python train.py --n_layer=16 --d_model=128 --n_head=2 --n_kv_head=1 --head_dim=64 --d_mlp=192 --vocab_size=778 --activation="swiglu" --norm="rmsnorm" --norm_place="pre" --norm_eps=1e-05 --positions="rope" --rope_base=10000.0 --rope_fraction=1.0 --qk_norm=true --attn_scale=0.125 --bias="none" --tie_embeddings=false --parallel_block=false --init="orth" --init_std_qkv=0.0594 --init_std_o=0.0594 --init_std_up=0.0594 --init_std_down=0.0 --optimizer="adamw" --lr=0.00208 --lr_mult_o=1.35 --lr_mult_up=0.772 --beta1=0.9 --beta2=0.95 --lr_head=0.00579 --grad_clip=2.0 --warmup_steps=583 --schedule="wsd" --decay_fraction=0.746 --decay_shape="linear" --final_lr_fraction=0.0 --batch_tokens=[8192, 16384, 32768, 65536] --seq_len=1024 --doc_mask=true --train_tokens=114000000 --steps=4390 --dataset="wikipedia_en"
Each number is 128 + 24 x the weight over its row's rms, rounded and kept within 0 to 255. Layers, rows and columns count from 0. The size above them is the row's rms in percent of the matrix's.

# layer 8 attention output (transposed), 128x128, rms 0.111, rows 30-63,94-127, columns 96-127
size [ 99  95  90  95  95  83 111 102  96  95  97  99  96 107 101  93  95  99 105  99 102 101  99  97  94  98 103 102  95  95 106 102 101  99 100 104  89  87 105 100  98  98  89 100  98  97  93  90 108  94 113  98 102  96 103  93 108 107  98  90 108 103 102 110 102  95  95  95]
[[ 87 130 144 137 120 131 159 119 108 133 107 119 144 167 130 129 122 123 108 101  94 104 159 159 108 138 145 172  94 108 138 137]
 [135 121 136 134 114 124 120 126 144 122 111 162 104 128 117  91 120 149 127 137 112 151 136 159 172  93 113 117  89 113  76  80]
 [165 111  84 142 144 157 125 126 115 140 123 127 133 136 141 120 139 129 178 100 154 113  93 121 146 116 112 140  94 161 126 167]
 [179 119 120  90 128 161 163 123 162 174 114 145 136 132 117 149 137 172 118 156 158 124 164 114 127 135 124 181 128 128 136  81]
 [130 134  84  82 128 105 138  93 128 149  89 123 126  81 127  94 145 127 157 104 128 149 133 116 178 166 121 159 121 120 129 120]
 [123 113 171 149 142 144 116  98 119 124  98 132  91 121 129 156 131 144  55 121 137  77 131 140 123 143 150 164 134 115 136 125]
 [168 166 124  99 160 110 156 118 108 144 110 119 128 122 174 105 143 115 158 134 162 125 160  83 140 161 132 152 179 153 157 118]
 [157 156 108 147 135 139 123 135 143 143 135  79 115 113 134 139 133  93 130 145 157 107 143 160 114 113 110 162 114 148 175  92]
 [124 105 144  94 184 137 136 115  62 122 128 131  98 157 140 137 149 118  99  97 135 121 134 117 126 119 128 114 143 137 114 115]
 [ 93  78 161 159 139 159 143 178 122 157 131 164 129 115 133 135 106 133 129  99 112 111 146 118 122 112 116  64 150 156 120 172]
 [165 120  87  91  90  73 136 173 105  83 129 138 133 131 112  93 122  86 137 146 131 115  81 121 118 106 115 130 141 160 138 117]
 [104  96 168  93 151 120 101 108 122 100 161  88  95 141  93 156 107 106 136 134 125 160 118 123 125 133 108  99 100 109 144 160]
 [124 147 155 136 123 156 118  76 117 122  79 143 159 105 146 174 134 121 112 133 108  52 104 133 153 125  63 166  97 131 100 141]
 [115 118 142 143 135 141 138 154 152 126 154  99 135 104 115 103 110 126 139  99 127 150 135 188 152 103  92 119 116 113 143 130]
 [107 100 175 135 119 117 123 120 153  96 136  62 138  88 141 176  83 132 117 139 105 170 113  95 109 175 152 108 119 104 107  79]
 [131 132 124 156  65 133 171 120 102 150 141 136 149 149 156 131 117 119 124 127 153 150 140 156  81 117 139 161 138 113 128 177]
 [104 178  84 126 154 133 114 131 139 128 116 107  90 142 117 123  85  94 123 130 161 148 152 110 119 160 152 101 183  90 148 132]
 [123 130 106 153 141 163 168  59 129 109 130 128  82  72 187 146 112 113  99 130 131 104 144 155 139 124  91 118 120 122  93 134]
 [146 120 161 147 154 104 118 131 102 104 174 134 145 158 139  58 150 128 148 131  93 143 141 150 146  93 145 118 119 154 192 153]
 [117 116 109 123 146 109 128 148  94 159 107 120 118 135 110 118 146 100 144  96 154 131 152 132 149 101 104 103 117 151 164 109]
 [155 121 125 141 111 126 165 129  56 137  83 145 149 113 120 129 131  89  82 143  84  91 135 136 134  95 159 133 151 147 129  91]
 [140 129 106 121 116 140 110 163 167 187 124 127 102 123  73 159 155 139 160 118 160 127 124  86 156 134 119 121 102 138 134 105]
 [157 124  84 147 111 111 150 152 108 141 125 165 138 131 110 115 144 152 109 165 129 125 103  84 173 123 106 153 114 106  68 185]
 [161 146  77  90  80 124 120 137 168  74 125  97 180  99 142 151 142 112 109 110 152 135 119 122 144 143 143 144 127 131 107  89]
 [147 126 102 147 147  85  85 106 123 119 101 157 144 142 123 141 143 128 130 126 186 156 106  99 121 139  59 130 111 136 131 147]
 [ 91 116 113 107  77 162 117  81 100 136 103 148 130 139 161 128 111 145 125 173 131 106 101 141 149 144 139 159 122 134 129 105]
 [117 160 144 153 157 146 132 130 140 114 121 120 152 110 159 140 119 126 112 129 130 187 181 134 100 130  95 111 102 124  78 146]
 [157 135 117 131 131 129 134 123 176 136 101 157 161 117 119 115 146 146 164 142 127 160 173 128 116 166 106 117 119 139 152  70]
 [ 85 115 140 109 131 131 123 122 118 136 123  76 109 127  81 147 129 115 136 104 152 117 115 160 145  94 133 110 125 113 109 109]
 [168 123 130 144 132 157 112  79 111 129 144 176 127 145 117  96 126 122 111 139  78 130 117 110 147 113 105 139 119  94 134 148]
 [137 129 131 180 112 125 141 124 132 153  99 133 141 134 143 141 125 118 144 139 131 163 130  92 108 118 130 107 125 165 156 180]
 [109 107 148 110 109 158 126 137 110  87 101 128 175 133 158 130  69 146 157 130  84 157 125 141 149 144 173 159 112 114 113  95]
 [135 151  98 137  77 144 134 128 133 154 123 135 142 108 121 132 150 141 123 155  98 150  93 143 118  98 126 153 112 143  91 137]
 [143 114 136  99  84 127  97 119 154  74 149 130  82 107 104 137 153 128 141 104 140 143 111 103 150 130 114 116 128 108 102 164]
 [122 166 151 158 107 105 150 158 146 114 147 123 111 100 100  76 156 156 103 111  95 144 110 101 106 147 111  73 112 149 169 125]
 [119 156 101 141 155 129 136 141 111 120 146 111 167 110 140 110 120  97  89 147 147  95 123 155 140 128 152  83 111 133 128 166]
 [170  63 124 131 101 114 114 125 145  85 141 132 100 161 140 110 175 142 107 120 142 158 151 126 151 124 147 125 100  95 191 120]
 [124 126  95 147 109 109 115  87 159 109 110 126 120 108 100 118 119 146 124  87 122 136 114 129 122 151 119 125 139 131 155 127]
 [121 143 118 168 152 111 153 130 100 129 144 149 119 159 127 114 130 121  95 154 138 111 141 164 128 123  70 174 123  89 105 149]
 [126 137 125 111 149 132 133 142 156 141 150  94 158 119  76 125 120 120 131 136 111 114 122 110 142 119  96 114 108 134 152 141]
 [165 107  92  90 120 155 158 102 126 114 161 155  80 119 117 113  80 125  60 137 147 152 145 140 113  96 139 136 155 146 175 135]
 [ 96 117 113 104 144 128 115 118 122 126 104  97 162 109 128 109 144 101 151 150  82 117 169 146 148 164 154 111 121 133 116 151]
 [168 120 165 131 107 107  95 129 132 113 116 106 109 137 128  84 104 159 124  94 107 172 113 123 112 162  95 103 146 134 134 139]
 [165 139 134 126 148  72  90  94 112 129  98  96 118 108 153 146 130 176 175 106  97 115 100 111 116 114 136 157 100 125 118 114]
 [108 111 143 136 131 164 131 107 143 125 115 127 140 106 146 110 115 125 127 126 121  89 128 136 127 129 143 101 132  89 154 137]
 [179 155 115 137 126 115 141 107 119 138 122 117 111 122 122 151 159 117  89 108 175 148 154 105 131 132 123 143  92 134 108 129]
 [115 122 120 114 151 165 155 151 161 127 143 112  79 132 125 125  91 119 134 162 117 131 142 138  92 137 154  79 131  83 141 105]
 [ 83  95  83 114 126 103 149  96 128 160 158 139 102 119 142 123 126 140 138 164 186 132 116 117 142 146 178 172 129 144 128 110]
 [ 98 175 112  95 152 122 161 136 148 169  79 116 156 160 136 173 138 108 114 164 149  98 102  94 124 136 149 135 118 129 114 132]
 [129 133 110 147 108 125 115 115 122 102 101 155  77 132 100  78 122 150 147 140 100 121 109 137 134 146 104 102 174 148 163 145]
 [104 150 135 129 110 129  98 101 106 143 120 144 133  97 200 117 128 142 142 130 118 175 136 155 147 133 100 147 124 100 107 115]
 [138 134 147 155 108 127 145 126 155 157 104 108 185 161 153 124 178 152  97 144 124 182 136 161 105 150 136 125  77 131 143 132]
 [149 111 112 154 133 115 123 127 113 132 139 135 142  85  66 131 101  96 142 129 135  84 133  98 127 111  80 166 150 128 147 171]
 [148 132 150 126 116 118  84 125 129 142 140  98 131 143 152 156 107 121 125 142 150 129 125 164 114 101 139 133  93 133  82 118]
 [134 138 146 104 143 112 108 109  97 134 151 124 118 102 116 107 116 155 179 137 119 136 147 128 129  87 113 132 133 121 114 159]
 [165 125 130 116 101 146 119 106 115 130 142 126 144 144 142 137 138 100  91  96 141 135 143 158 124  97 139 143  93 119 133 125]
 [127 105 138  94 151 143 143 179 128 122 125 160 102 114 126 129 137 111  79 121 103 135 141 152 144 117 157  97 177 125 131 150]
 [153 123 138 162 160 145 140 148 113 187 115 134 154 115 154 131 142 160 120 140 151 127 118 128 125 120 131 127 109 127 134 146]
 [104 135 125  90 139 131 143 108 134 159 123 125  73 127 161 150  76 147 142 173 132 117 110 144 119 114 107  76 131 104 144 125]
 [115 125 142 167 112 109 107 153 113 130  99 129 124 129  94 143 152 108 124 176  62  86 160 169 128 156 148 134 129  88 121 137]
 [143  89 120  91 132 126 155 119 132 114 137 101 127 147 141 137 153 126  84 124 165 162 162 125  99 129 122 119 190 106 117 132]
 [ 78 132 109 164 114 129 136 154 143 118 148 132 146 137 122 104 140 135 122 150 148  94  91 113 143 161 118 161 165 153 121 112]
 [104 146 143 127 105 147 150 105 163 120 121 124 102 139 181  97 134 164 122 154 126 117 113  99 112 106 117 124 130 110  91 128]
 [123 118 164 152 130 128 138 113 146 116 177 162  88 128  91 147 108 121 108 120  98 147  96 129 102 115 117 107 127 117 127 124]
 [118  97 101 124 120  73  90 142 112 113 113 136 106 132 114  83 134 116 165 125 134 136 106 127  99 142 134 106  90  76 129 103]
 [168 121 164 110 134 106 139 142 124 129 140 108 102 149  97 137 103 112  84  78 140 103 135 136  63 130 150 120 122  85 139 137]
 [168 111 129 100 105 121 106 138  65 133  90 131 143 130 130 117 129  41 146 120 171 150 155 121 115 150 163 139 121 118 146 145]
 [ 95 138 146 161 129 155 110 150 138 142  95 144 151 109 101 109  99 144 121 137 109  69 125 114 121 144 119 186 117 146 113 121]]
# layer 8 attention value, 64x128, rms 0.0754, rows 31-63, columns 96-127
size [100  87  87  98  89 107  99  93  94  98  96  90  98 103  94 104  95 103  99 107  91 102  98  99  94 107 105  96 100 108  97  94 103]
[[120 150 117 168 118  95 119  97 126 166 106 159 105 164 111 172 157 131 120 143 142 126  98  80 151 140 163 166 148  79 138 132]
 [143 158 114  92 138 130 156 105  95 125 130  92 145  65 107 166  89 115 157 114 107 137  84 143 129 107 109 115 150 115  97 129]
 [148 147 149 135 143 141 128 153  84 154 153 116 147 129 190 140 127 125 147 155 118 125 188  98  77 121 140 138  87 113 141 175]
 [149 139  87 124  90 208 108 118 170 174 141 111 120 138 149 135 119 130 119 103 129 153 170 103 147 119 124  91 124 141 139 149]
 [119 124 165 139 135 164 161 125  59 151 165 108 159 119 174 111  81  87 148  99 119 128 161 113 117 190  93 120 145 102 116 146]
 [105  84 149 139 125 139  72 148 142 139 150 128 134  96 126 105  92 122 189 134 139 158 166 123  96 149 122  55  82 108 105 112]
 [158 133 168 164 131 101 120 104 108 134 103 120 113 147 110 120 116 164  95 131 129 151 128 117 106 168  78 140 129 103 146 150]
 [ 91 130 111 132 114  75 158 163 138 131 139 138 132 135 140 103 111  90 103 134 127 107 151 124 158  91 128 155 151 110 137  97]
 [172 166 147  89 171 160 155 169 100 171 115 131 112 151 104 166 128  82 133 139  99  88 118 173 125  91 131 172  95 139 106 129]
 [144  88 156 145 136 137 117 102  81 134 123 139  69 137  98 111 127 113 101 124 142 148  86 108 145 123 114 143 100 134 121 100]
 [121 147 130 143 162 196 115 153 161 167 133 124 157 145 152 126 143 126 133 129 109  87  91 152 151 142 160 142  99 144 147 120]
 [126 166 136 118 133 139  84 107 124 145 181 131 148 134 111  83 142  68 153 113 161 127 113 149 130 143 110 128 147 120 141 146]
 [178 151 160 117 145 107  83 157 104 143 113 127 127 116 137 147 146  88 117 126 145 120 131 120 132  99 133 139 120 107 130 123]
 [130 123 112 168 166 156 136 130  98 142 116 147 132 174 114  86 165 114  95 132 106 143  97 139 121 123 147 110 121 140 153 142]
 [121 110 104 135 110  92 163 133 144 153  96 120 148  88 133 106 105 129 142 118 149 112 144 130  81 167 153 134 149 114 117 161]
 [164 139 137 145 134  98 121 154 165 118 117 115 107 154 110 145 103 157 116 122 136 123 123 125 138 112  73  90 116 167 152 139]
 [124 122  97 154 155 179 117 124 112 164  80 140 156 123 113 160 120 114 145 144 101 124 141 113 101 122 122 130 121 128 129 116]
 [114 155 134  97 137 125 146  96 153 112 132 150 138 132 159 139 120 131  91 152 138 162 128 145 175 131 130 116  81 109  94  83]
 [154 180 132 106 107 120 134 123 138 163 130 121 128 124 135 134 153 142 139  93 124  84 131 157 138 106 115 106 125 158  94 142]
 [110 119 137 120 132 132 127 163 149 148 103 150  86 124 103 170 100 120 131  76 149 121 168 139 125 123 136 121 144 115 115 116]
 [156 141 147 104 135 117 131 153 137 131 123 139 130 152 163  94 109 151 121  72  88 102 136 142 119 104 107 106 175 140 104 138]
 [128 101 124 131 106 154  89 102 147 142 125 180 119  93 113 120 120 146 156 111 154 121 139 110 114 111 137 143 109  96 114  99]
 [102 128 152 171 139 135 135 111  97 141 112 104  87 157 130 103 149 135 117 118 120 157 106  75 148 134  99  93 157 137 128 111]
 [105 135 129 100  93 176 104 147 108 157 194 113 131 146 139  67 136 133 138 126 162 135 138 137 119 115 132 111  84 122 121 125]
 [113 128 117 102 178 170 167  90 166 163 111 109 132 144 144 167 144 112 131  99 137 149 151 143  91 160 131 107 147 143 145 155]
 [134 151 113 169 123 136  68 113 104 145 133 164 135 153 108 109 138 140 114 133 121 123 152 153 135 140 120  83 141 133 140 105]
 [133 139 100 105 102 116 114  96  96 109 102 148 127 100 144 150 117 127 120 148 134 153 178 150 123 117 137 123 158 127 136 107]
 [122 140 123 114 135 117 125 158 120  89 140 124 117 104 110 127 141  81 181 102 112 116 151 150 149 122 132 103 146 105 148 141]
 [ 84 121 119  79 129 135 129 143 112  58 148 134 150 157 123 154 146 123 164 145 147 131 178 137 117 138 142 143 122 126 152 133]
 [181 143  79  99 140 178 178 126 102 143 148 113 114 128 141 116 140 164 108  99 113 108 112 162 126 141 113 157 112 148 108 129]
 [115 167 157 108 183 139 119 126  78 135 122 146 134 136 117 141 170 102  76 144 137 126 106 156 103 101 142 102 110 148 105 133]
 [134 108 109 159 152 142 149 137 173 175 117 158 104 132 165 108  87 154  80 118 112 148 139 158 143 117 140 141 118 128 123  97]
 [105  89 137 117 166 133 142 120 159 114 110 119 111 157 151 136 117 122  98 143 124 140 121 133 156  98 126 132 148 117 181 123]]
# layer 8 MLP gate, 192x128, rms 0.0762, rows 0-32, columns 96-127
size [ 97  97 131  97  97  93 100 102 112  95 108 100 100 104 105 107  93  96 109  95  99 106 106  94 101 106  96  96 104  95  98  95 106]
[[118 118 109 106 154 172 147 136 112 155 135 135  97  97 140 161 122 125 108 104 161 128 164 137 120  97 143 130  97 126 152 115]
 [140 151 159 133 199 138 132 121 127 131 120 121 146  73 139 104 153 160 131 107 104 133 131  98 136  91  97 105 160 148  90 158]
 [134 112 142 125 123 108 167 170 106 113 114 137 146 157 111 112 157 130 140 124 142 150  78 186 146 148 160 118 136 167 143 148]
 [107 107 133 104 128  82 148 149 173 144 105 146 137 112 128  74 118  98 126 190 128 158 115 113  96 121 141 108 157 137 150 165]
 [102 151 151  88 154 130 122 136 101 101 161 148 152  93 108 114  70 149 103 137 118 116 124 124 113 109  94 125 138 131 139 122]
 [131 138 113 132 139 148  98 121 116 121 132  86 140 123 134 127 157 178 141 115 147 150 125  82 115 135 125 150  91 155 120 139]
 [139 158 118 115 101 127 150  99 123 101  83 112 120 126 143 162 175 163 131 158 163 142 110 126 148 121 132 135 161  98 122 157]
 [112 157 139 105 101 130 135 107 106 122  95  91 140  93 105 119 118 133 127 122 118 126 110 124  88 171 144 164  98 140 121 113]
 [140 149  84  75 144 136 131 107  86 107 126 158 120 104 143  99 127 120  96 158 147 138 161 188 164 119  74 136 107 121 146 156]
 [127 168 141 120 186 145 149  92 124  91 119 135 122 132 147 118 129 146 137 157 148 114 105  83  99 120 135 166 119 138  83 168]
 [103 146 150 114 112 135 150 150 115 117 143 141 117  81 157 154 128 131  73 161 131 136  85 137 139 145 111 132 116 144 129 173]
 [192 123 143  93 141 143 141 124  99 132 128 154 111 134 112 133 153 101 115 100 139 136 126 127 118 135 171 116 133 159 124 191]
 [157 101 112 129 130 129 136 114 117 169 143 121 104  82 141 150  77 138  90  94 202 115 147 118 116 128 147  94 105 120 151 130]
 [152 129 170 148 138 112 148 147 107 151 140 100  99 136 156 125 156 133  89 105 156 180 151 145 100  75 141 120 130  98 134 176]
 [133 153 147 158 113 125 118  62 176 120 121 120 105  98 149  90 118  94 138 143 124 120 139 115 121 155 153 147  82 141 110 127]
 [133 131 116 137  87 129 124 156 115 137  84 116 195 158 125 147 164 151  99 109 111 163 185 160 121 108 119 132 135 164 165 129]
 [159 141 124 134 122 145 168  96 101 104 106 140 123 114 180 112 121 162  93 124 149 136 163 129 124  86 125 132 145 152 179 152]
 [109 125 104 159 155 115 128 150 123 158 103  96 136 122 135 136  98 110 105 121 134 156 140 168 131 124 152 131 160 111  93 112]
 [122 134 112 145 162 141 139 105  99 215 109 144 122 160 135 117 143 127 121  80 148 134 156 120 119  89 166  99  70 135 145 120]
 [151 131 100 152 151 112  88 114 110 132 154 102 130 115 123  88 143 125 135 163 147 126 133 105 144 134 122 132 134  91 157 133]
 [124  97 107 113  93 140 151  96 101 121 125 170 126 134 115 172 147 162  77 115 143 125 156 167 142 116 118 116 115 106 117 156]
 [ 90 137 170 141 148 138 141 104 147 154 100 134 164  87 156 129 152 158 159 164 154 123 156 100 110 147 154 127 109 118 134 125]
 [137 124 115 113 148  66 143 156  97 158 114 125 139 129 112 131 169 126 132 149 140 154 140 135 111 121 163 129 117 152 103 138]
 [144 145 136 142 178 141 104 114 130 114 144 167 113 113 112  98 134 165 140 113 121 138 141  90 111 121 112 112 107 120  96 197]
 [120 123 154 133 151 192 113 125 106 136 131 175 139 117 139  99 135 126 131 142 124 197 129 110 141  91 160 125 122 134 120 144]
 [126 142 124 143 168 105 106 107 134 103 163 138 150  98 143 121 130 163 113 128 128 175  95 132 102 113 135 107  85  79 112 181]
 [140 155 105 176 131 165 140  83 104 149 124 155 120 118 127 118 138 158 144 120 137 168 140 159 141  84  92 103 153 148 164 102]
 [124 133 126 128 140 142 105 109 126 104 153 122 152 109 145 128  80 137  85 119 151 149 147 133 142 108 150 167 118 141  85 154]
 [125 117 142 102 149 130 145  99 122 158 132 174 105 111 114 168 135 134 101 138 145 163 156 101 122 134 141  92 111 131  98 128]
 [109 129 152 161 161 142 127 101 102 137 138 114 150 154 129  82  89 180 157 110 125 176 140 146 169 126 132 149 138 106 144 144]
 [134 127 135 117  79 101 112 151 120  81 126 163 144 109 150 121 123 148 115 111 124 185  94 110 139 112 110 121 147 101 112 165]
 [122 103 163 163 163 137 109  98 108 152  96 192  91 138 127  98 128 134 161 120 118 111 142 119 135 109 110 156  88 117 137 116]
 [162 145 181 140 102  97 125 129 129 165 124 139 115  89  98  99 158 151 138 125 139 128 141 139 127 170 165 163  96 123  94 175]]
# layer 8 MLP up, 192x128, rms 0.0731, rows 0-32, columns 96-127
size [ 88  93 112  94 101  92 107 102 117  97 103  98  97 111 110 103  95  94 108 106 100 104 104  89  98  94 103  97 104  92 101  97 102]
[[107 101  92  90 103 156 106 161 148 147 140 128 100 102 137 142 141 124 116 108 144  92 163 154 117 118 144 143 132 103 143 105]
 [141 108 114 118 156  94 122 162  88 123 131  94 136 120 151  81 169 147 134 108 135 130 148 134 115 119 104 126 146 156 111 146]
 [139 131 128 122 138 115 147 149 141 125 112 175 161 102 112 101 125 107 150 153 189 139  84 160 142 159 136 133 102 179 108 171]
 [132 144 112 108 118  97 141 147 146 153 123 113  94 131 118 132 163 161 167 165 119 141  87 140 121 178 133 121 107 103 161 133]
 [128 141  83 114  89  80 183 142 139 119 136 118 130 198 124 141 146 111 151 135 121 134  96 108 106  90 100 148 150 154 105 151]
 [138 123 149 141  98 107 132 124 128 103 119 114 110 158 125 131 139 167  84 137 141 152  92 128 127 137 138 118 106 161 122 118]
 [109  73 142 184 162 169 107 135 127 148 176 134 143 117 140 119 109 122 138 101 111 153 128 120  93 122 105 119 134 169 135 146]
 [132 186 156 107 123 152 150  97  99  77  97 124  91 130 123 108  95 131 130 120 143 113 140 131  95 141 103 159 138  70 119 127]
 [120  85 147 169 118 130 122 143 136 179 118 108 134 157 122 152 122 152 179 126 135 109  86  71  94 110 167 118 155 122 134  90]
 [123 110 115 104 139 121 143 176 107 153  93 127  98 155 107 137 164 100 152 147 106 124 128 105 169  83 153 148 101 114 121 120]
 [168 110 136  96 141 169 105 164  92 109 150 148 127  93 111 120 136 134 147 128 122 117  92 131 181 128 140 116 121 148 126 199]
 [136 150 156 121 180 132 164 140 121 116 163 122 127 146 134 138 106 155 147 105 128 167 119 143 109 117 150  92 118 134 104 135]
 [135 116 100 124 111  89 182 108 103 155 118 128 129 104 144  96 118 148 160 138 143 140 122 156 148 153 148 118  81 140 119 113]
 [129 142 157 143  99 177 101 147 124 106 128 144 145  93 107 146 136 141  85 147  93 142 108 121 155 147 122  93 116 172  92 129]
 [137 135 125 130 145 138 153 171 134 173 113 134 103 158 116 163 152 171 127 127 118 150 131 140 132 152  54 115 129 100 161 108]
 [141 164 143 110  80 170 110 131 131 148 104 131 144 110 146 123 136 144 109 109 103 148 154 120 163 126 118 125 163 170 115 150]
 [109 138 121  95 151 109 153 120 146 160  74 109 124 166 119  98 180 104 174 100 126 144 107 116 133 175  92 111 146 123 139 129]
 [113 107 131  95  93 156  70  93 140  98 128 153 114 120 125 106 123 146 149 152 122 100 105 110 127 162  93 146 130 118 190 129]
 [ 99  96 113  95 146 142 100 122 127 128 131 130 133 109 147 124 112 135 135 115 114 119 118 141 135 128  89 131 171 107 159 114]
 [147 133 104 109 148 134 104 138 134 112 188  70 125 145 104 121 131 123 137 126 142 110 134  95 179 124 109 140 148 100 133 128]
 [119  87 141 150 174  64 122 130 165  94 121 137 115 147 151 108 131 121 103 125 114 139 130  96 124 139 119 118 138 130 155 152]
 [141 121 109 158  99 139 167 129 132 122 170 122 128 132 106 177 129  57 111 113 112 111 127 114  90 119 178 131 124 117  86 137]
 [123 136  92 106 138 169 118 100 165  82 157 143 178 122  88 165 126 103 112 155 143 125 139 116 192 115 115 126  95 100 148 106]
 [118 164 112 120  88 117 108 110 144 132 115 119 136 144 143 144 116  80  86 154 154 122 114 147 156 138 127 124 153 123 158  60]
 [107  92 139 111 108 154 138 108 115 105 150 123 133 120 130 110 174 104  95 121 117 137 153 181 119 156 170 162 127 147 125 129]
 [114 114 123 104 103 174 132 132 148 171  91 132 113 128 131 115 139  97 131 122 121 130 154 111 172 102 135 133 167 170 150  92]
 [109 175 104 161 138 164 175 110 112 131 119 127 105 146 135 101 135 153 142 124 126 139 144 156 159  94  90 130 154 150 134  96]
 [145 147 138 127 117 133 126  93 114 131 104 111 172 129  24 159 144 114 113 108 148 129 119 125 152 125 145  97 134  87 112 162]
 [131 110 145 154 156 109 147 119 126 123 130 146 123 127 141 113 136 160 142 121 129 154 129 112 122 130 161  98 138 114 105 117]
 [ 60 129 109 112 146 137 101 128 127 136 131 119 137 138 139 105 145 134 135 118 132 135 158 157 148 141 124 146 154 107 144 102]
 [ 96 142  99 140  95 118 131 131 155 109 124 125 120 124 113 166 135 107  78 131 176  96 117 102 153 150 116 142  90 114 125  88]
 [150 186 113 111 132 125 157 134 111 115 155 136 148 138 159 169 124 163  92 151 146 149  98 109 149 116 144 116 155 145 109 145]
 [135 109 112 169 119 122 121 122 140 148 140 169  96 179 121 106 113 172 129 109 122  94 132 138 114 116 116 126 182 135 160 103]]
# layer 8 MLP down (transposed), 192x128, rms 0.0907, rows 0-32, columns 96-127
size [ 93  89 110  94 107  89 106  96 101  99  99  95  95 107 104 101  89  92 113 108 100 104 111  95 100  95 100  97 108  93 106  97 105]
[[113 106 115  84  80 123 131 165 169 124 111 105 113 147 151 120 141 120 152 145 129 109 192 157 112 130 161 143 145  87 151  94]
 [134 108 105 139 129 102 125 159 151 139  92 108 143 130 103  82 136 140 113  73  50 109 102 125 117 108 135 156 143 154 172 109]
 [122 143 119 147 131 148 120  89 121 132 110 106 108 126 144 142 118 139 131  89  36 124 175 124 129 109 134 135 146  80 147  96]
 [165 117 167 144 144 160 101  96 115 120 141 118 151  97 102 151 143 106 107  91 134 142 160 136 109 131 111 152 131  99 160  98]
 [154 143 117 135 111 116 126 117 154 135 140 118 104 120 115 164 127  89 134  64  68 143 107 101 105 132 159  91 145 108  65 174]
 [131  74 121  87 114 112 138 150 136 123 172 142  95 135 132 130 116 149 162 165 127  92 138 102 121 142 169 160 132 139 147  99]
 [103 115 134 106 190 112 122 111 139 142 122 117 163 109 153 107 123 136 132 118 198 135 120 128 144 133  92 154 133 116 136 171]
 [141 146 129 168 113 116 100 128 108 145 169 169  96 158 119 157 125 102 103 103 100 112 125 140 137 139 109 140 125 157 118 118]
 [163 153 139 178 180  90 102 137 144 146 143 118 131 135 110 116 144 122 111 128 149 158 121  85 113  96 183  96 150 121 135 126]
 [132 125  52 111 149 147 102 151 154 122 155 119 162 128 138 131 112 138 113 131 113 114 103 117 131  74 110 114 141 149 161 147]
 [121 175 131 119 128 119 112 146 148 114 165 145 130 109  99  96 104 114 113 113  90 118 155 123 132 118 141 116 123 135 161 144]
 [142  71 162 126  96  90 145 156 142  56 141 148 137  93 151 168 158 145  95 130 161 113  93 138 116 189 147 133 140 152 140 121]
 [126 111 118 149 147 144 152  74 114 176 127 126 104 123 138 121 147 134 148 125 166 113 115 106  95 114 165 164 122 155 174 139]
 [151 103 140 121 148 158 106 156 136 114 115 131 109 121 134 143  98 129 113 117  81  97  97 173 124 128  62 129 136 122 142 157]
 [109 147  81 138 131 112 123 154 141 128  79 126 102 140 128 124 146 153 125  87 120 153 125 190 125 123  96  73 147  88 148 167]
 [125 183 145 135 111  81 124 137 143 161 130 147 120 141 134 134 119 169 161 122  89 160 117 150 131 130 112 146 140 182 120  97]
 [119 103 113 138 150 144 126 131 121 130 120 164 136  93 109 113 140 128 112 128 110 107 115 131 110 154 159 129 144 143 149 106]
 [ 77 125 104 137 161 108 145 110 135 104 147 151 119 133 102  91 131 114 134 131 135 128 131 163 139 167 143 131 151 146 123 104]
 [102  93 142 133 131  91 119 145 147 170  92 158 134 120 125 163 169 143 112 133  68 124 153 200 143 143 170 133 108 114 111 134]
 [146 107 120  75 116 160 137 148 137 117 123 131 119 156 153 148 137  93 131 115 122 122 125 133 139 124 155 136 125 118 141  89]
 [126 155 100 120 158 100 106 109 136 116 125 149 143 151 132 148 132  96 132  86  92 106 131 123 155 137 130 195 151 106 151 133]
 [131 138 130 104  99 139 132 112 155 144 153 151 121 147 167 149 112  56 118 123 153 142 135 152 127  91 126 118 114  95 105 123]
 [141  82 145 110 136 111 148 151 144 188 145 111  77 131 123  81 129 134  94 134 106 124 128 120 153 116 223 128 157 169 135 122]
 [123 109 112 115 113 178 119 123 120 136 128 158 182 137 139 117 149 144 100 147 149 124 116 129 167 137 143  78 126 135 137 104]
 [ 90 107  99 121 113 141 135 118 139 157 144 121 117 120 138 156 167 136 115 124 102 117 183 178 141 145 103 142 127 154 141 141]
 [134 136  82 139 119 186 134 120 117 114 128 112 145 116 128 110 114 143 115 168 170 157 150 151 157  91 156 130 125 148 110 162]
 [130 121 123 123 122 120 124 173 143  87 154 141 126 135 181 125  90 108 101 144 153  72 124 121 145 152 135 104 128  88  62 157]
 [162  91 170 121 129 122  98  99 125 123 114 135 164 147 128 142 141 149 125 114 117 117 121 110 145 158 132  53 136  92  89 153]
 [121 159 169 133 143 178 151 145 128 114 136 157 131 133 116 150 158 128 100 131 139 134 159  87  79 138 116 136 103 130 149 156]
 [ 96 101 158 124 149 136 101 113  90 147 135 129 120 156 147 136 134 138 101 120  93 114 159 145  98 105 134 191 170  96 145  97]
 [106 129 125 151  95 127  84 110  98 100 121 113 137 156 107 158 120 107 104 137 130 115 116 167 155 132  86  75 121  86 148 133]
 [152 187 134 132 125 115 149 121 135 108 131 118 146 116  91 129 108 134 138 158 229 147 130  94 127 145 125  89 141 140 152 139]
 [174 105 111 148 127 135 114 145 112 110 104 119 115 129 123 143 100 132 129 134 104 118 146  66 144 150 127 156 148 160 109 149]]